{"num_hidden_layers": 15, "hidden_size": 320, "num_attention_heads": 2, "num_key_value_heads": 2, "head_dim": 64, "intermediate_size": 832, "vocab_size": 8192, "hidden_act": "swiglu", "norm": "rmsnorm", "norm_place": "out", "norm_eps": 1e-06, "positions": "rope", "rope_theta": 20700.0, "rope_fraction": 1.0, "qk_norm": true, "attn_scale": 0.125, "bias": "none", "tie_word_embeddings": false, "parallel_block": false, "init": "uniform", "init_std_qkv": 0.0257, "init_std_o": 0.00741, "init_std_up": 0.0257, "init_std_down": 0.00291, "optimizer": "adamw", "learning_rate": 0.00146, "beta1": 0.9, "beta2": 0.98, "weight_decay": 0.0, "lr_head": 0.00789, "max_grad_norm": 1.0, "warmup_steps": 391, "schedule": "wsd", "decay_fraction": 1.0, "decay_shape": "linear", "final_lr_fraction": 0.0, "batch_tokens": [32768, 65536, 131072], "max_seq_len": 512, "doc_mask": false, "train_tokens": 675800000, "max_steps": 8823, "dataset": "wikipedia_en"}
Each number is 128 + 24 x the weight over its row's rms, rounded and kept within 0 to 255. Layers, rows and columns count from 0. Numbers have three digits each. The size before them is the row's rms in percent of the matrix's.

# layer 8 MLP down (transposed), 832x320, rms 0.1, rows 246-303, columns 80-159
100:114154143127117161157168150111160098114092131107141099137160107108121175134131117123161168121116156107157116132155123156101146154157107157105139152080157146118098096109120097160108131194153109091143137136108163120121126152149149148179146161
101:166115083178125152117134132135077059123112139136119154093101162129139125100094119139131111083122130130080150085166129104108177175149129135115129161095134117099098092135158109075163116116118137134150142101119089125144127130121105133145147099
102:135112116123119137117155119146150087182094124131097137135116134116112117090096067159141133146141147119101139120131147161134094124142122148106127186147135117106142042161153085129114123165149090103101125095108102122124152143143133148154089160
102:122121096112156099145174102131130124095153152129161169118132085087132154159126160133185105168142124154138094163149126132106128113124132114150135163146096121127125165085130120110106154154132109163147131112102104122096147122101152122138115179
098:106104063114142097123124138132113134118143168153151181110081115091119153106161131104132138084180126130095110118116125149139124135157139128158168152144153088075137128110101132130110116068127135113143131144164083109122148127155130128096169110
125:124121116106101153119142130138154124119119148115121120140139125137166144129115110160131126130138084150137101116116147137117121135164231037119121131144111153133134121123129134129098123089128138140127131118134130122142168048108151166125123124
098:073114158131116117109136119127137105154126102132093123141134116132108117123087124136144173120130147176112140146140126162111142140136104128075110159117130112100126079147140123114114157127120076142170126158146133119112142147114125086129102084
097:127123117068107145127105130111112119142180163134173166116105136137147131116120067145143130150134093152117169119154131151140163129153117132116123120095095131118096092096113066127178117117117129076140165139103142114126117116100114112146075132
097:115142147102133121100186110137089109093136116147132154127140162118108127136113147061136148094160109191144122131162119167128121142135121109095110104107111114130103141153156097109111140120127102125151125139113140117135094079119128062142141135
098:134121135162118119116138113150107131080116118133119108102121156153134165130131154107101161098153111192152109151119140103116127127117150067163146112145090120129153168133124144098092098149126132148136140142122137133126106107109118069089081108
095:146155125079130133120162124091106123116125107160152111183112162094099152121149132149111195123128119104141107118132126150142142150117161096115189123108117133131091145120093125120165112081072116145153109077135168101090090083173081152121137163
093:130145107116115134160158103131105142148131107111141163126122096132114135147131090109105124100097132101113146116111156157117129105112151118127150139123150128131131131076159099140104120059134158106134128085105115055111106135131101157133142150
095:127083145140112124161114122116141112126159133132159154122128127168139123116131101074129130118147119145129082115102142174138136095145109120107114156102086118137148167129160096122136117133132119112096155057179121167146143114115151110093156181
097:115132142134109142146136079133114101128137124145086134114125165146107119123117135086140120073120146110143112168121132174131133122122087186129100140118117076118138148138127147106160120167080152142132102106137146139154155163124144132136157172
097:161134097121123095152133119066158134130131152130147119143129130147171106143139127141120124124126153094140132159099112115133097125151106125191151167135131114122123116088153113120163078091115086140130168123130110125097159104101073138117120114
102:164146146111173111129142124121157123131123174134145151093112182150177091096115139072086168132169116144129107131124154163099129135110126105167114116101133118136145131141127137142086105215116139118110122094161134083141087114114151109127113091
100:115115128136115160147146041115119119118127159086130125137103125102145122129153125142119137098139100138121159135113096136090139146150134115130120172144144116082138128152085100086154162077089120188133145147134147147102125121138165092139100080
101:084130127176137153161098130136122103107131137133108150113148130134127084107168140089130138119096138134126154149099096134118140152146124139130138166140181149123132122121134088190164154120143128142145131158120077114082122134137123118126116159
120:124125105132118108116118125105101162131157099160159085126113111127162103126148126123181153144147076180169110117114133167137111126110067107129129146120137109120128131136127092129157121114173130121126106138122126118127121069093138048120113120
092:100159117128131137132159153109114136103137152118149154146126141113141158132058052173139145094101124120118088101094154109141132134095162093125098152132162110156145155103101149117141126063129087120092113166150148100152133101114149139103134144
109:118133116117122092091129110085089133154182117161145113151115128139128114123156162120147143144125078167182150130148143120144115107082078102108142137142126118140134116121131105118126136125123105104154116142101126087150127078154140071137119098
110:152125119109130117142123161029125119101155123150111151124106105122133135114141107106110127140095138049105164133118154106127101129121122094148097117125129149151141130151118104119173132106110140125086128098134115096082116117152127179117119121
096:166133140123157105127164118131128086093117123133170149097148140112136140132159137126073124119102145128138161160121105149168151146128107142171143184175124129136123134073066087121132109105100088101153127134103123120137131144116151122135082108
107:170115137159094108065130133121114079138159121133100146123128102126130142122127117138124171113156116154121114163105153151146154155125142097093146154089152119089099120109118138151119158135103165114135145136122193122138094104156082098107144108
094:134091136122121207120092128160128126137110086129125129105105103080126176113117098138137146115141096133129177171150139124153096122139124137158123118149147131113112087143107104139132163114123125139111096185129111102157109147118080103155117128
097:116171120118137155149138141119126125117118143152126110156158162137122151181152153169145164144129114103131135148148123110127104091160138139124137148062095149120104121100094136151101087152153141125142133105102126163106112129147149163111129127
107:111097099101149121081129146161138125089136120167135100128128117139147124119127107129137120147138084181117125142128145122129102110082132099120099102143120112108111114141124119145138167132102119138148159126148123156163129054133129083134116150
091:146140136191129113126158058077176121139161103116137130112145104138135134134141142127146121164105127088135136106093154116143114093134170118167103136070132154088145120143107113158149133173150103113097131108112110121108113101155144173096128139
105:127119120044110127115135121152117106122119123112104131090106142139130156150125129146111080133151061171158165152144124120090184128120156093160169115148136134128123140150082099087104126137122141159119113088151109134144130115127115112147138101
093:090125138117084176115114132146133094096125154140150124133074133095127083098150132094077166113102153124135122120099150152133109181122119147136103133169128120165135158126125138066123090155080134085157149114126108124111110139141086130094087138
100:162102112127107102113130141142153101136088147156125115145101078176065142123126116139124132117133143114144123140108107123152163114131121143156163155091130116105108207121100129069126154092121144139115140153134109160116108167151162145114140138
098:133099113119117154130128172109148077132101137096165126111142143068151138145077124152149117126125148104126193127113108127091171135122116134125116137092141093149124142099079180101167146135103108170128158146129128106121087122139111137137171136
110:158099113138149125114119121164114153116164118151184109133165115158112151135144148153132160127135108129104164129112130103140075133140147127075126136125117139172158158118167180145148129182092113071157124102131128155073138102152173113146114112
096:159119125121129064135096123122169173081135090141147125097099121097146160134098130101059133106101150139105127142130117102122125150138143112178111121118155167104095167131141168126149138129123158100113098128114096115085107130150104132127140122
097:072131149130120170120128147113114151115112087129118151149165141119124168105122129124120135119099167093113112108129126165113168152121131147138110113148112144085115123152108152142144119160143131128103152076162122161139087126136159176148129161
106:146108158092095126114137137160128086200118128108151157113077147133103109103151139116124109100107147157084139140070096134139125143118107119146140124163138100129161141128111112150147115132106134105143129133128098162124130140103124085149119120
101:117108141136146111118133107134128167175147147126112079201127136158136125156133124139127086149141076131126140100112146116118128106115130134143168155124144113110111131070173115153104131092141148135152096105166179145144117096132192133168091108
100:106138107132100141112119113145124109108091145101159134161142107107131110131119128167139119119111104119112146116141142152134179134121160093128137062171128126124122061114141152145110116107114129104096172134137121113134078127146152160153153161
100:113101121127153108134118112123150075093133180134115145099126129150114123117125176097115150161093147121150132101119119127115186105159130134173103165157185131134122124117099112145149152168143147103140145152106100168166140138150149138141083097
095:096150144078152145158145157134138148104138082180162101076126102111138123117097155134116141159119127159128119144100143152147130137166117111124119101131089140132141131144131147126130103114170145123139175056157098151102126111130085097097158127
091:071077130163041115130151141150089139100135160123126123101110148160109136099161117152107114099127112171129081092142123158128131149145115138119166135145122116143104133133150153169149125118117109125091113068193156136156115142123136091095096110
099:112115121157138112143144160141120119128175102140105133092153122072135137144166127106132142172083132112095117120123172157175142153110130147136081120130175131138154130135127110135071207146101162178154110117104179113140086131080129145111115174
100:176160108124103129112088132157132132170077118088116128119100100119130117133119144168099124141097105167140100148138095127119172123113114126154132120110147100094154130132121127101152145128149130111139147198111152166137115124165113087104092138
111:133129131108107127103119119150137122090099129133137132053115155109130142131104094120127133123167109146141126143127170089159125146129174108129147140133113135144129157107156160105106140147148119107131101118101082100156131102122104119103109140
100:143169092158155093084168102103112124103115112139102140131126101128121113140169168110164164157114122143174151106095125138126144108096122101121177073134080161108157091124101173148143112136113107128110154149141159141156088121161160114141162151
097:138088200144092135126143137147121122100111130128102118116134117120118144099096170142139102088155115151120131079137159138116142113113086144166155126119134137083153117137133130145149159198141118150140158128166137120119141145130100093104128105
100:144117145137122125119115138181096170120113155127136106180146123159098109113066131115145088129087140137160134115146134093115078110131135135135148152112126105100128121179129143143208102128121143115151136104125110139114152161156118126144103116
105:105134142137157146138203106126140110121128103129121153129104137117156135120109130128170121160144149148141162125131109180161109115121096135152113103100107151128154184129132125128106136144143159172101091168142146122118136124140103099150105141
103:094117130120064160130147086166115185170171129097117155143133144083138167138158194121102061113127124131120123167135167124118167096147149156127143101104123140131130158104130086158123167144131109162119128108138115088136125157113116122158138141
098:141105095119120102094162143122126119141109144119142132115154117149140121114127101149111109121156118118137170139102146103165084097109129118175118140142092144121178129098150145114161105177133103151114167154125170167145097128131128137105112123
101:129092110145101136123123151125110150135115160132136133064139134083153115161089121115129143156203142135142096140101073098119177158172138128135113108197141133120126126148146145127092129107161136139103079114163174123108111128072106141085130116
101:115122092119147097113162110137127179135154109121090122191171124145138142111107102133121102128128134148100158108116127192121130118118103140142153118121131157137141121157131140130143108136122124113110135107106150104113159135124130105161115103
096:169135134136141093128149079151115132089127141123138166113106099168134149131135137141157090169128131118081140125142149123123080116146144140154156092113166129151090143106138100136115085052090161159131149151144100150106106131162124147147118131
103:093120094133092145148179148080117164123176134139125126146113113097117109157122139110128155135091161151112133135145125143135121117144179094111112161130128124169162163154127120112126100144120116126119143074125194124156130115145124171161104082
095:137128124118104125130106120120076109166163108125170155180141095160135086119130177172168140084157158142151138106106131125093121124102147117157132086124147117091142095110133127144156135162148086103133110083119165131114125127053080129117148111
096:122120111117156097121114124111143124130154142143192172134111125101139107123112158155125116131128138142161107148112082111142103125127114118142164098129127122137080110182121094128100135163150112095107147084140144103176093110119137113149095104
104:146123145166111111119166125108117127106097142093143146143123148110129129147162149165088143110142063123127164108133122119086099112158137113143159177144138146106084102110111104110109147073114142112146171143150162102111159110115151136129133085
110:128110146129094139155140120205123139146142129129141132122110114123097140099129124114132117142149184159107131132135143141152094120162058206104126104103106107106149169166138130127124145225103139148170134126140128134121111197124117063146117103
# layer 8 MLP gate, 832x320, rms 0.107, rows 247-304, columns 80-159
104:098104075124137157152141159107123125097131096143110096148143120106143109110128124104132118127121121126143068100137121151132100121115165155120112091116126145069130148195143154144086122105079163116176176138189142148150102113114114108172107073
105:143153107120162145095122153126131092092111120186109116149159158159142095156126112143121078134149192146108113151133103115130095138093116120145088112128107134158136121127124077158158136074129137171127138132124097136121090153147184100147147116
104:131126092142158136095120114139167107133125110120156159096109116147092121121158169116169121156163118118116056108120134131120128136141128146121110156145104114119129164108128137152133105113135083128172165128147097151135162120158151136147147141
099:138115103128151162123115100142106124132142115119112146149126126136142095145133169147106182131136170155130126149181110152136102180115097166122129088096123139146183169137170131158094120105108114111106103127117108119128165137149095132127137159
089:142126133124120127099165170169092132130139089159114119121113106072135149105137162079128159148121139132117112159146132141063108105087138135110125123138096128126135132136148091128117096121057117144128101084123120081111082152112184098096098135
099:132161142128135119096134103142157156141088141119108143134118146098150140121123151116138158050150137119146147123155108133122129137157139136110142123134123121093139099090159113137105137131148110134148125169152122126101144166160152154135124121
098:146070149152170139168185127169183089099166112118146126078106146089113147189126128130129147124137166117118088131122131121149120127104109145129126102110104145143150144099120075151116121130126156131148115159163128112128106145176101103127106159
096:081143145087110169089183125114160135147162133120141122139132158116152148111119142083128133094149115088112126155113149119117091155145109201121119091110147147109104163144110086137103132131174121162115117103155109073107127160164169126148105133
098:150099122115147104159135133125107132154136126114105132136095125128136080124077128105134093171116144143113138131174113161114108132081112108137106133133106136083131147106127122185143146123157116119170151119126159126142159090147140155156111145
098:140123122123141145144130147162117159126130117136153116101161145151131093130123081153144132099132108147163124186083170168155116137139127110124105146149104165137163164115155142121130141116120122187123131117119091112088126151116117127133129161
100:117092138134142127103174157150131127119131113165086126123144135101154063121125103124083113124105142128094110133143138084125128121101121117144151118083098133129110103170147109136110098112088131154130101146152135168177111125116107133176111112
103:078113126144158120099149117120113154143135135136103097091116144150081145172104137123116119084125135141141103142112132146091107090139093115086140153129161124107134182146123158142088134128145100114158137138135152160171141190146158124142160151
097:130167125151142083129157121118132160148130153120126131130154142143118116120102130104147125145141090143098112116130133161124150110159136139169094131143089146118114117153129151138092127107096109086122090108115125177114137171134106115111116111
095:084136137151145125133137145151093150119128164115155105101085143157151106097144108121157137132164118110122103102165125176125135146094169127120139128138119121110142141126134140160096135131133098102097116170130150133127156127118139074123095103
102:113130135147174143135133125133128114121178126102134108105148130147119167145157139128129150117093135117130067102141121078110135107095151138137121129108105143154132128133117111130123127090143125166147108184120136118157146103112140123144109095
104:104124133137135146098166114159093111112112140130103126121146161111116091135121130180088125078102154094136118163130151134172095131130095125084128131149108129113182149119120184173133106132122115125130153119125107112144160141140125095118163173
105:140116134153154128097119111141142108139192123146119113105123096138145119147120145123164142101151182145133108132163130125155113097137123144145084153136123144101108129091123116189091125142130057129114091137106149157127136113126121118133132160
095:111111129140164100142142122123140119130148118119127140114104080110140095145123167128109134106136171111113102108135125138112089155138160125136130120127159110115177156117136144147090148125117067153155105114107131098137124139082113066144152133
100:076123130147167111146139131131183138147164143102129116129152181145123112145093099126124154115121120149094128128142145146144094164156130107145116109095163129135139145118159143171116125165131140151136120147153129123125134117129153151128130099
096:111149074170118146111113115144114125145118098134104136130144164086125094093130107109140148143109190109123121128138112139117127100137121115121099122107117113128129140172160100134086144112106099134132141159178119145156129140131111124148159104
096:184123108158161122130148133125164144120104160133122148086127122135136104138112116138124156163109107135099120118141114152174108070158124134159113132166106163149154157131179107133149144134053136150117132094138156105115120144123129130103135128
103:096148127169151124087182127120123076137152136140117140124120193117162100096130099127065076111127126108130123121116089125150125097101174123144120154113146125133164147139097152150125108120143130128105126135122148125124125154107129116135171103
105:139089114123156158075124133124147146124136104109180156143138144095135158149108080116158154121115100130115121133118121160150131134162156142138099137118110140137137149117159115130083095125099137138153176164126164133139158108119130127088183099
099:143129139108164123132135154127148149120155099102167143172148160094113147163116138132121159089182104160156106173143160138114119093137178142123123090192145120113120096130119159152119131112092159106142129133139117118156125102110160114147135125
099:154126130131136094110121121141131143127089141122114137125110122109111122161085156119102177126134092097115106105100143158169117096172133105063106119115106135146136143114138166151160140128113132100102110134135101115148119096112141119165124113
091:138124160111089155146147111122117062137135083150126150106119164127135115118098145084142173113123124104108108088149125154125135120116073137095179125107144147112168144129144126180078113088142165122156107119106121108120130148144118071137121144
093:056137123100113138145131131094131103106163140168146148103128166137129131104129092084093149061153147123137119160091143135146118170157121130129118107139118120126188105121099130159170127091125153109128147115116117084094157103095114139106107172
097:119148133119104077152134135123121066148116121085103118153141140121182094124095126102129130104131094147114074129156129149090123115182160142131179112127147112117164125104110139133152114106105116138100166107114135121134108137107124139156107138
100:117104085141151114112074073115120139124098147127156134118120085112157185140104097128157126166122127092124133111134121159145119098126122163140146096104091126077124114091110092179140178112159152149133107154154171130109140085157106099135119136
103:137165129101135121127123109145126128118123136161170138109154125160163098121111113119139119129128139143127100113150145132140076150144143133111124127130121104125144140097110176143115123121123094123166104132139112146142116126139110115117119076
101:114121119101149140140127149078138102139158136124144134127171134148112132131074115139126150065151117098130096111112181131111103127160100119129148124151138097106154128111140145138155119102118116141136102114151173106131139100115123123120167124
101:108118151138226122128148109123104154131140124162102138102114094127100132144122107073117132135170123113140071130104140143128131136112129124107128137145166150121109160150154122168111152110102101135120088154148128096142143114108155112189108131
100:128108108133149120124166155089166143099140145114086130118142109128087131109123113122102144134111135147120106167143147144144089096141157150104113071136136088104180090161111129119139121094114138126133130149133202130119127119135180150156107128
101:137118145163135120143104123097193127137066152109117161105111132136080083137110155120114111123126141135136112125147112124204083167119101156180159086127131151140145142148109147136081124113110147151144151130075117102138145108140125093165132107
103:081097165145125151104087146073140096138126116154179105099110158117172098137113139117139111116096139168130112120165178140163126127068140142160155131193122149114133144120158130146111149108138118089123136114137144148131147155097109143099136080
103:113120117134143116129132154119125120119076125132120164081165164150138088146079127196144131103125125162124119129125169111141145121103125153154129137096117126119155117118152119177106173130158097100133126127149142152114146137140144105181139148
098:130143123112120144137119122156147089130116089079109113069126171116129123150108128113129173153120115185150122142129125088170087115125118145121108106110154164128179115135147117115103153103079128101165113109089185140147161127126134104071149116
102:115113108163146148185149118123125169082169143121094157084127122138083121158101134127133146099085119146101134136115147141124135118123152085143097112134080161111148107131100111175076126119136096127184119173130130147123118133172158114145117122
098:143111118127138162137124137141129147122163114114136144109153161155129127082138146118132157093109103097093085131082151158122114120178138104105166129158084088142165119119152166119122077121148128110148120101108108099126143130060139078123161085
096:115115128119165116132130087145123155104113097113117130149136108119131134140102121100146131104135150120128121124104123123118138127157163153106105109159123121064140101120140121137121141130109114098132152155118158119111139125146128112123147141
102:147091130132144116086156140136096171101119166140111104117169104096134106132139169097161107116145133121124133123118115115116110149102127121134056142110108156141141130143170132140048081109101083103129152138116155129127141150157148137086119153
102:133120127148136135113131093151144115092117135122161135098126135143119107133141110105167158125112103106149082113157130171135172132127117135099114117099087142120155145116124144136104162073130105168167113122176208140163149121111089122118095157
108:113129113091130121145156141125129135145125107113138115124178063150146121128125135098107102122169148137065072172160133101136098114123146151162084142145103101128136130116078085155167141079109134121118138137116164111104115129108125107127136113
100:165142090111177149127119135127149133139113163085158129109122123101120132154098140107158129158082124125154093107150113111164083150121138177131123085141119106135151127140109160138138187087156092143116139119116182128128123116105183109157100130
099:104146110130131176110143186094139153161119155138129118150123194100120092130135150095144149109127138151133116165148176107178108111171108147160101103095112154123152145153111112121110110100138175133155122131105128147100138191122105102127129139
101:086118120153161123122150143168112171099125140142134112106110139130143120120145114141114098106179152122125088161111176107091128083117188114174110155165105117123109116112157108153121125146098113183121139152125142148124129091125155132098112138
104:136147156172142162112138161130132174129110151144177121127141092131134132122135118098110129148148179135149132124155093135160088111081175138127130120153129162108082098128140118149132124123141145169101132134099147110133123145119141092140112103
100:135121107163140139159137142135201103070114146162099143085111125174120137144154073113145140128126132155138079184161149151144142124134130153114116074100119168133153106118115156150080133106071116128131127155167132150136115182117145083125141126
104:149107141118150112130119141109163150082137120156115104074129085134186169125157113138148149138116125128119093098150128090145117102148153152110117097159085129141154162104136183147094139113138145101158151135126133095125130145096146122113126160
104:158055119166169100121115137158142131097115138148125088075136100148121112126129141093087133067165106083121099130134128134125110146124175122112134151171121103137158115125131142189135095121125111150170147149165145122158126134096117112119129117
104:044166105112149169108118095125164127097168134068125126096107166134114103124118091110125138118146148132123109152119141154100124156151136112140100158112112154112108123160118099140114097098094108161115148153143106133124121126139131099130129127
100:170144129164151103138119152082114148138137118109111121119108115108126079117128129147154124065137118122152120136112141120160106125154158178132154098140144108158125142143104169155138115123121093137147126148118132149196101122131151115148137148
101:128139130112144114126135159098127122144168178169092096148155136094082160132140143109207125141145136147128098130140106118124120138148137109111113091160070171087128097149136166175091151123129146087137144149152137128136133143132161109127112094
101:133135108124160121092132157096143160101086143156082145106140137128174169149092121116106118137120109134105099171110143178139086126185119129137143156088114110142126171133119152142154153112129130165145151148143163124095158116127163141145097124
099:108126125128182131136184142116140126077143126103087117123184125125106136109125114132054137101132119145112109154111176136130134138105090094132100136154120160120129089083112137156144142118146084163161115168118150142126196169163178170106101123
104:080149096148136146156174103093109147111102129121112178135105165157153128086106101154083162113158144150151157153152134143131140086165146131154118119111160140128165164135093130183116125120110134129121116165112125149117147087101114110157145156
099:121079123130180159140116173139198113149112131177108130107134162085123073107124121131105162117154146124136121145155143161138086112145112100132119148093140141150122105122118163176101113160080081119130137111149128150143148106138082143108113122
102:093157151157171105133115129118159134096101120119094127124126106114101108115099076152122100096129155103153073128145112171148132092107184154120134158108138111138075186154146162120169160126125150116114137126121143129130116094114176103110143115
# layer 8 MLP up, 832x320, rms 0.109, rows 247-303, columns 80-159
107:090139102089109127118136143091127138109133108120122094136165116088148138099137126124129115128138111094121086089135105141103113118119176155119088091100162116109145137182143166110158108115128152114176150136164130125171127118123139102169109075
104:133118144143129118098089136123097147105134186155116101093121138169139118099127137104135150158143135105141168137098105099127147145158138116143124056126115109142119133154113179137146097160110097120071125089107126145123077100121083106123132114
112:096094129140111153145138176103125164134145144118089136147129166136182077120124147093073116104159138140099173149142163127120088130126158118143137137144134115145168183138087143094172110108084111129121103090092164144095121119085134136106087131
101:117106136133145106187150111204122157146139150142125133118118161094117134124111126155116112119133156114120135144122141106136085114114111133121099150127074144120144152144124181120150117142134134147097152098128092145154087145160123180114133154
087:137099122116142094117152133152115106172125136189127103102074098109146117134105124096165130134134138152130149148152107133124161126089122138145153106079151104145109128148180135082127112121121111139122139113101139139074113156115104114147137147
094:144119103129127171132109108127116179108114145155134142169087178143167152135143143119091135087128108143151138127134091103116118146085103106112123128128103130096115174134121108128110109109126144102098099155115113097135136123098159115116125156
098:137167146162128134136100147131085133127089108111086066164064182118148132121045134135155116103157108178124117143118104066120165116083122117150104163174134126152117149129103123115078155128084107150115103129123097136137164138166128095110122110
094:123134120142122127114091142101133121150141110123116095132181087142145132119140158095091128167077154116110119128127124121158073139137104095140132123120123149139148149132132129132117157120129118112116148129102096095158144157130132128139133098
094:123114182096107179124136136127115091172134109121129125192113095108112105079101133108119100150124180093127098153146151162167132137129130123138085136139166106123165121171113086113118096132147135137128095097099111142133107097138150160125141129
096:099110118126145135112128142128140115124134147148113121109091138126108134089151174128186086201123098107167133141119164100144126095117096137123109107127127153141108118147151111109106100107148085115131137149145106142098151107123155152110082140
098:174117155144109147125117105093136129084115133127107113130123138141100098115114120123111147181142144153115141132127149097144139157158128105129124126132147089144124116176122174121122111115141130120119131153137152143165106136154153142101120073
107:152156200169140129153147135160129125129117113093151128131104106112127135118163093139164127170111101120127152089163109130140119096143137146138085114138108138114155092117122131157144160144157144146141113125109115145125131057128146139112108127
095:108146115155137120143132109143145109131143130131123172143117110099140119174167112137074159148147121148164157118143144106117126137161177136127102120114141148115137066150104150106135120117166110086136123150165143157130142139153074134117103146
093:148113133109115152123146086139149147171087120140126137152130132165126067157110130136140140124171129133128097118135165122143133095113136144114123123153140122117112155103139152127108114135125133115132088126182137108151118127168121146172119103
108:107140139108102146129103134106103116168145127147118145158154133094137142113093136156168131151132092134117143144135114168177100145162131117132152131129097125127132163120131113125152135110167119134155145155135162132127128119131124113093129103
105:150140138134131127158143059130084108131123085150116083168083116122130134107084147128106099147153142107128125170122142140126119101111147176118126154124171128145119162116150151107055144117116154141118065137168096127123146118077099108114135169
106:139105166164100120117137133142120153131165152133149117142111129108133145071113127152209155151162104128101095120154104147132155080146136179149148067118120124145126103096111171120117123104091098126111147115156159144113096136160120155104142124
097:144146129064127154114102131119118148147106170173098112139112092113116107151130136157154124104149125125145118122082132140125152099136074094129095132140102137127132110125151148087134085131114146147108105140088133142099094101136121079102165164
098:141118130142130127099149133150135098143176118129126138117147111145144123146169136143139155156114120095085134117134170087125132105138122145097133104126081151176138141141157145128147129117129147088090165082132124146083108157143135141098073125
094:145138103121120143143120145137157151100079142083097124079162122131108149101115079147162120097147138136165134133121080125088088143124118073103132108141133121114122138087140150119142147105139117115148124122154149133115086108146132130134125164
092:112125157160130177144144069119141120132079157080129136125152166195153125122115115141168140129154155149086153124130116159132079118140084105169109103123110149077138125119112151130134147095113125132099131121146148147125126138106190139118130138
100:083125100121120127168088126067113188106164130121107132129125148150135109112137141115190153127122131175124139173145132085135119178149142118125131087105172154138145129165138111128149104117157166154117145144100165137120164109116112149132164116
109:133105124111165140121138133100139145103094114128117133103099167114144120123143114098144132127147139120117109122158087150136105151127105103153135091143129121158105133125158075143116141146144156158113174166097107109083146130113145109149131169
097:113156151118112093124144164111189082140132109092163114155122187141168097117079144136185076162108113126164120136165127166114117114205200095144147126187132147129111121133147151135132128099098141113124129130094116158105144101109153103136178133
098:118134166128138134136121151152124094149152109138132107131121125139143114075144111118154104127143087138176114119131122101083123146132103111134160061136124091103154104114126146128137159145139111093109135102152162119116151113128164153134117073
090:144154116122111142129109138129130123139102109117154142164115152112111120079090102118129144096108099123121127108122164133133136078152113165104143134109159100155130105142125106131140073090173157162147102129117106109107153131151085166158102140
091:119131143135111127169154117114133166158077117108101170135127100105121135118121145154149122067140080139159140146175082114121112123096069127113134097157142115120131138077166133144122123141067106128156140120135110091126122127125152046182126141
096:198086165129157116105170110161070126145141101130147163128127088135138141136109134119160132160129170176096102109130153091138150122114094135122084129091147114122121149148119138137094123168140111168187140144176117127078140117139125087151105139
103:123088135113139118109103081089087134136097147127130127121139075137177204150105118116148115172165122089146140109148126158140113113120108160137107118115108110101139118098131098184160163134158139155136135142132181132144132084133129124182142156
103:129117118120134131156111123108122142129135142147139105147135174149119091143137143113127120152120176123105131149156101137104084160119123095095195125151117120149118113160130111147117178134154159150152154108098132119121088151112125111124102139
100:175108143160115127097113154121131149103140091107108156120105133118137124086148131128113147163090099133170133164134126108138092083128144171142125105099141125138088143111133152128105126126114122114122123048138134140168128094139131107118167116
114:150166126148085134118105136137127125140090116124094120132088151072123116157102146134129111142090126121147121124138151154191155127155147107093161124098140096087119108144147149129103154091162135110131136133112108109104133124110109138152114181
101:150069098138141135116139154149119143081156116142087128134113118095099126138107130119109093122140153189149136100100137141148137162155090142123052125160126140113120127138150141141166056107137146103148164134108131129092102158140111141117114128
098:124113133147138111096151148120117132117141133130131126171100098119101134126131121155118134133135143157138117113088163146126133141149117108130121126091145153145130131116125188081131122136104122139168128159130118185156180131156156129150120150
097:135106113146120198144103109098141104125180098126118111148116186100103109155125140178126138134138130102101117155125148087141157123144129157105118090119086136136145090114135134113108115127117136116105095157160121186106129165089109140071132081
102:146155186107100126149097119110134102143114139129132100144145133112161107128084127140130098060108130147155112146136126121165125114172123109168145093119115194103135107110125135110179137141082159132090124117125105141120123108121121093130125133
095:097158157120121121149092114115142119139091112099101149123111134167136106103124115119108167101164108172122127162159152165104133120180138150134113123150145185117159181108111142110142107120103136129121158130122099135170115105169115131100153117
098:159157107087110086170164118128159162118127165137166110118145089131120111117120124131090110147087157147146114159149117136154106145172149103158139107131112111118110134144120150127166113117091121137113151121117114102128132161132113150109109116
096:126116133140108152103148110138110117176124108171133159131079119113087152128114149099138160089178186114135125129105126140091137144103168161120116089156162121103126137158114134112129142111108137117188096153132133141085128131117133130126125132
094:137125148113156147128104153159159121160098108140123110156134079145102117145124144106108169170142125133131120141128119118090153118090175123071134118098160102134128124140110066125104150142144108122135071149134113133145080129160116127119122143
102:138120156114124158156191134101139174133094114140138154150162121150077136136139142086154120143130154130124118092075132148170113109135157166107136104180152110112105134146148158123147135125143156106122119145168091117103112103125119115148118130
105:109172153101127091149139160060150137124116131102164128138169174157121164143148140145151134132130113118087171141061156110096150149101111126156113103119157154175112129132165100113161080151107143127091149145097107128098115133132123131109133162
116:119105098136102131132178125128114105125151082092129113145136141097138093120132137135096124083093136139070122081104131089106116151120150128152146109156110135184156172105109127153120076160128123123147125122115108130138149124118162147114202107
099:109101158144154110088105128095103104109131117079172128144104119140156132132160119163153106141138117143168157103116173147088099150154142147186131120138114133132163134112114128135106074140077113156123145144103122143125104135151126126153145121
098:158148159135105100150141140105116141099132129176135134112082137154144120161130096128138146141170138167135114153150125129123119154121117116129127137126144169132103170120108131151113103117152093085085106116111144162114105159138137140122125143
101:146155103140133121174193158112128086090099112108086122129166118100112138136172119137063161133171120153101120106130122123119170143107122104129129128117125129167134086121088136134118135127098120139134109146101131131122127129126180110045156129
108:089110093104092104117144093112147152147111196149118168143090125150117102137179143137208109157116152138143114114123139122117109096127112113101085099124152113114104162119057133143134139104137137126135115151113092120129144129148097141141105148
102:167115094142156111152103134111107125111082146124129124068137131128127115121164137114087136139112080130124121120109096095134143154124120120114133124114157164169097102129165136129160124109141130175128149146095164093139163079100157114137119106
100:151158149121143139121124138118112113110121134163122134122146145148118077132132112147130135103101162125087134173130157126129136106185116184123141135132131135117075106146122120133092083135128119142151119101166133081112187124174107169134104118
106:111164118084096121121133136125132133131146086103150113165106116148080166100116116147138151120127091119125106176132091142120171152068067145125107112111107106136090088185149113117125139147093119113115080127076118129158163131126117112156144140
110:132101172129099112133108129125108114090125132121126122175130085081111130072112146146112107127163070163123165120149131159129116115081098107132106124157121158094127167117129102123143126148097176176120130145112095130090148140136102172119098135
103:104133106142146127127142111134109115120084139128152127110105084163130127103118118109136156165156122099173108118138158164097087122138134124118138161121132138112127126079092107103112151117137104132129163096149143074108108150126108159123094147
100:145165149082104125126133098151133165150127146138188167133111151106137119115149152130153113126136129144092147132065122168184138103115161131111157137112135115109143097121123112088165122140106128141136163132136092095130151188112137176110164159
102:126143150136135110161089126149168097150131162104106117124126162136099145131139135125132101081140142140137141123141097171120153123138167103126127172111080129121117130162132154154117103143183117147092083130092127116106113169115110122139110151
098:112113118133129123151119128094127164128093136110074157108104127112142152150115099114121147115126151140106136144119127157148167092150126086132165146139144106085106106111121092124079138133123145156126120156126114176130133123158149133153088123
100:127119122129136114143128120130134132112086132146112116149145208129127134131115171130106107155140111122130128137103161141124144090130142072103123143124120130162109127105149162133141120136115141186117117090135171118134088150099119137149133155
101:116127102100161155151120169113142113138143157138129112117075121171111121171159125137128130162115111157113151141132155147140109131095109104148149165124133131135115140154132094151130077145152114137100114169105121122104138121184113146144116114